From a checkpoint of a small transformer trained on Wikipedia.
Size: 15 layers, width 256, 6 heads of 32 (1 for keys and values), 11M parameters.
Each number is 200 + 20 x the weight over its row's rms, rounded and kept within 0 to 999. Layers, rows and columns count from 0. The size before them is the row's rms in percent of the matrix's.

# layer 7 attention query, 192x256, rms 0.0753, rows 31,62-63,94-95,126-127,158-159,190, columns 0-127
117,220,181,169,206,185,206,209,200,217,166,195,233,220,205,226,211,213,185,178,241,186,156,160,220,197,203,194,227,230,178,208,166,161,188,200,202,205,181,225,190,197,217,210,192,197,177,208,197,197,219,218,251,183,222,232,226,192,201,209,204,204,202,203,228,209,146,214,213,214,216,198,214,188,198,199,228,188,210,222,191,219,169,214,195,188,185,201,171,186,210,206,216,203,188,180,221,173,196,226,166,208,237,199,201,193,171,162,199,194,187,206,163,191,209,222,196,183,189,204,198,200,215,212,185,215,251,156,179
118,219,200,188,209,207,190,216,206,203,203,197,222,222,216,232,217,203,211,217,217,204,170,197,192,181,220,204,198,211,182,221,177,198,190,210,192,214,199,195,235,206,216,185,210,190,187,212,201,200,208,186,195,205,242,182,207,193,191,188,194,216,214,215,195,180,185,210,216,201,207,196,212,181,235,213,217,219,182,184,198,233,212,213,197,202,200,214,201,220,222,231,189,206,177,201,205,230,209,212,194,162,214,187,196,185,202,219,217,204,232,209,248,207,244,228,215,184,232,202,205,257,204,202,224,152,190,215,161
093,226,198,182,191,223,192,188,169,225,189,234,215,200,166,228,187,203,217,176,179,186,206,194,198,187,221,217,205,212,201,184,197,206,194,212,169,220,210,219,190,190,196,194,219,223,228,193,207,211,226,185,189,223,218,203,234,185,204,189,227,208,196,214,182,191,200,213,190,226,201,220,183,205,205,241,191,245,217,206,185,198,227,197,196,195,215,211,212,175,200,231,217,235,170,204,211,176,210,223,230,163,206,189,191,202,192,163,190,172,203,183,205,168,216,212,216,184,170,215,211,183,213,196,194,223,199,223,203
098,192,185,173,212,211,195,238,214,201,191,193,235,186,220,192,200,217,188,160,211,177,212,219,193,174,178,205,208,246,179,179,200,208,193,224,188,211,197,187,210,214,160,200,222,191,213,211,205,213,185,170,181,210,171,194,210,188,200,213,155,180,174,206,196,219,178,190,183,195,187,192,191,234,157,211,200,217,196,181,200,179,226,198,200,204,187,239,222,192,196,189,209,225,199,214,200,184,206,237,169,211,208,176,217,209,199,200,188,210,228,190,205,173,192,194,201,255,220,224,179,195,198,191,186,193,182,212,196
102,212,170,198,189,174,168,176,179,189,205,177,204,185,175,185,217,219,206,206,198,189,187,198,206,205,177,190,226,201,218,205,163,221,203,174,200,167,215,193,192,190,186,190,197,202,196,187,178,243,217,221,212,203,182,204,221,169,190,249,226,215,185,205,178,215,174,206,153,189,216,201,201,232,202,205,227,172,249,236,210,197,206,209,180,210,211,228,159,233,214,225,184,178,226,190,178,198,197,227,187,250,219,185,210,176,184,195,220,196,185,188,182,165,181,201,181,216,242,226,221,198,208,177,199,204,168,197,190
090,174,190,185,200,198,177,167,204,199,201,192,208,185,180,185,205,208,189,203,234,244,219,196,202,207,167,221,219,212,159,159,208,188,239,204,169,178,230,189,205,212,181,221,212,178,217,200,196,240,196,221,196,190,191,207,206,202,200,180,256,196,183,222,213,232,172,216,189,227,186,152,183,216,222,176,226,177,199,174,209,203,200,221,187,181,178,217,238,167,210,214,231,224,218,201,187,170,188,209,175,244,181,213,217,203,191,225,206,190,208,164,200,208,223,209,189,173,223,164,189,195,200,223,175,182,207,226,222
101,146,216,163,182,185,214,191,189,198,193,237,203,211,213,188,201,228,200,198,204,216,210,186,207,199,191,232,200,202,180,183,202,226,217,240,148,203,197,180,179,197,196,217,188,203,232,187,170,233,209,217,149,203,205,207,227,186,188,217,204,219,162,200,235,249,181,212,191,209,215,185,203,214,255,203,202,214,190,206,226,209,206,205,158,169,198,240,186,219,174,210,217,235,197,190,198,204,200,227,180,221,242,207,193,199,166,177,185,220,212,186,203,182,193,202,209,199,224,230,172,200,192,215,197,183,219,206,172
110,191,202,198,239,232,214,195,182,185,183,184,229,180,246,215,212,215,210,175,244,195,206,187,194,185,176,187,229,212,214,192,219,197,167,204,202,214,171,191,197,227,184,216,194,228,206,186,220,216,161,177,208,207,171,184,233,214,166,206,197,173,185,199,202,185,182,164,192,183,187,179,185,185,197,193,226,210,226,184,191,228,188,207,169,180,169,188,189,227,239,206,176,213,205,197,201,189,201,233,211,199,175,208,202,192,199,174,213,192,184,193,188,205,224,209,173,173,216,189,215,187,184,220,221,175,188,231,196
127,215,187,185,204,234,178,237,216,210,215,183,218,238,210,208,194,206,177,169,211,197,180,162,206,198,181,184,192,241,224,216,185,179,162,181,210,215,176,212,177,175,203,214,200,178,171,206,190,191,190,180,230,204,195,185,226,217,168,207,181,196,199,200,208,206,174,198,168,215,207,180,235,163,221,203,215,228,195,201,202,192,178,208,170,186,168,207,207,181,204,210,212,219,173,218,219,188,216,199,209,187,206,177,193,224,204,189,222,191,234,209,202,183,206,213,181,169,178,190,223,178,207,218,185,196,208,162,205
107,209,190,199,201,169,177,218,186,203,218,224,193,226,199,248,212,213,175,215,233,204,183,183,193,148,209,216,207,214,206,199,220,185,187,204,209,236,220,231,213,194,187,240,242,220,189,150,207,206,213,245,214,220,202,184,184,167,199,159,171,175,213,191,199,203,222,201,186,200,188,215,213,215,182,174,220,241,232,213,170,185,218,190,201,221,187,216,191,191,209,253,171,186,165,197,200,185,212,200,202,192,198,215,195,194,191,182,221,202,230,217,159,205,201,200,196,177,204,222,217,188,198,211,209,205,183,204,199
# layer 7 attention key, 32x256, rms 0.066, rows 30, columns 0-127
108,215,227,175,204,216,195,212,205,181,182,180,207,183,194,161,169,205,197,208,180,169,231,231,201,218,205,189,193,190,210,193,184,237,206,197,207,173,212,213,202,205,179,180,168,215,182,199,155,177,225,227,192,194,190,208,230,229,155,245,164,177,223,173,210,211,211,214,200,184,218,221,221,217,196,212,201,240,213,213,184,210,161,181,212,223,144,231,184,209,196,213,270,192,231,209,155,200,154,209,190,209,196,212,167,201,202,186,193,171,192,209,208,211,191,182,181,221,187,215,183,182,163,195,199,212,221,232,185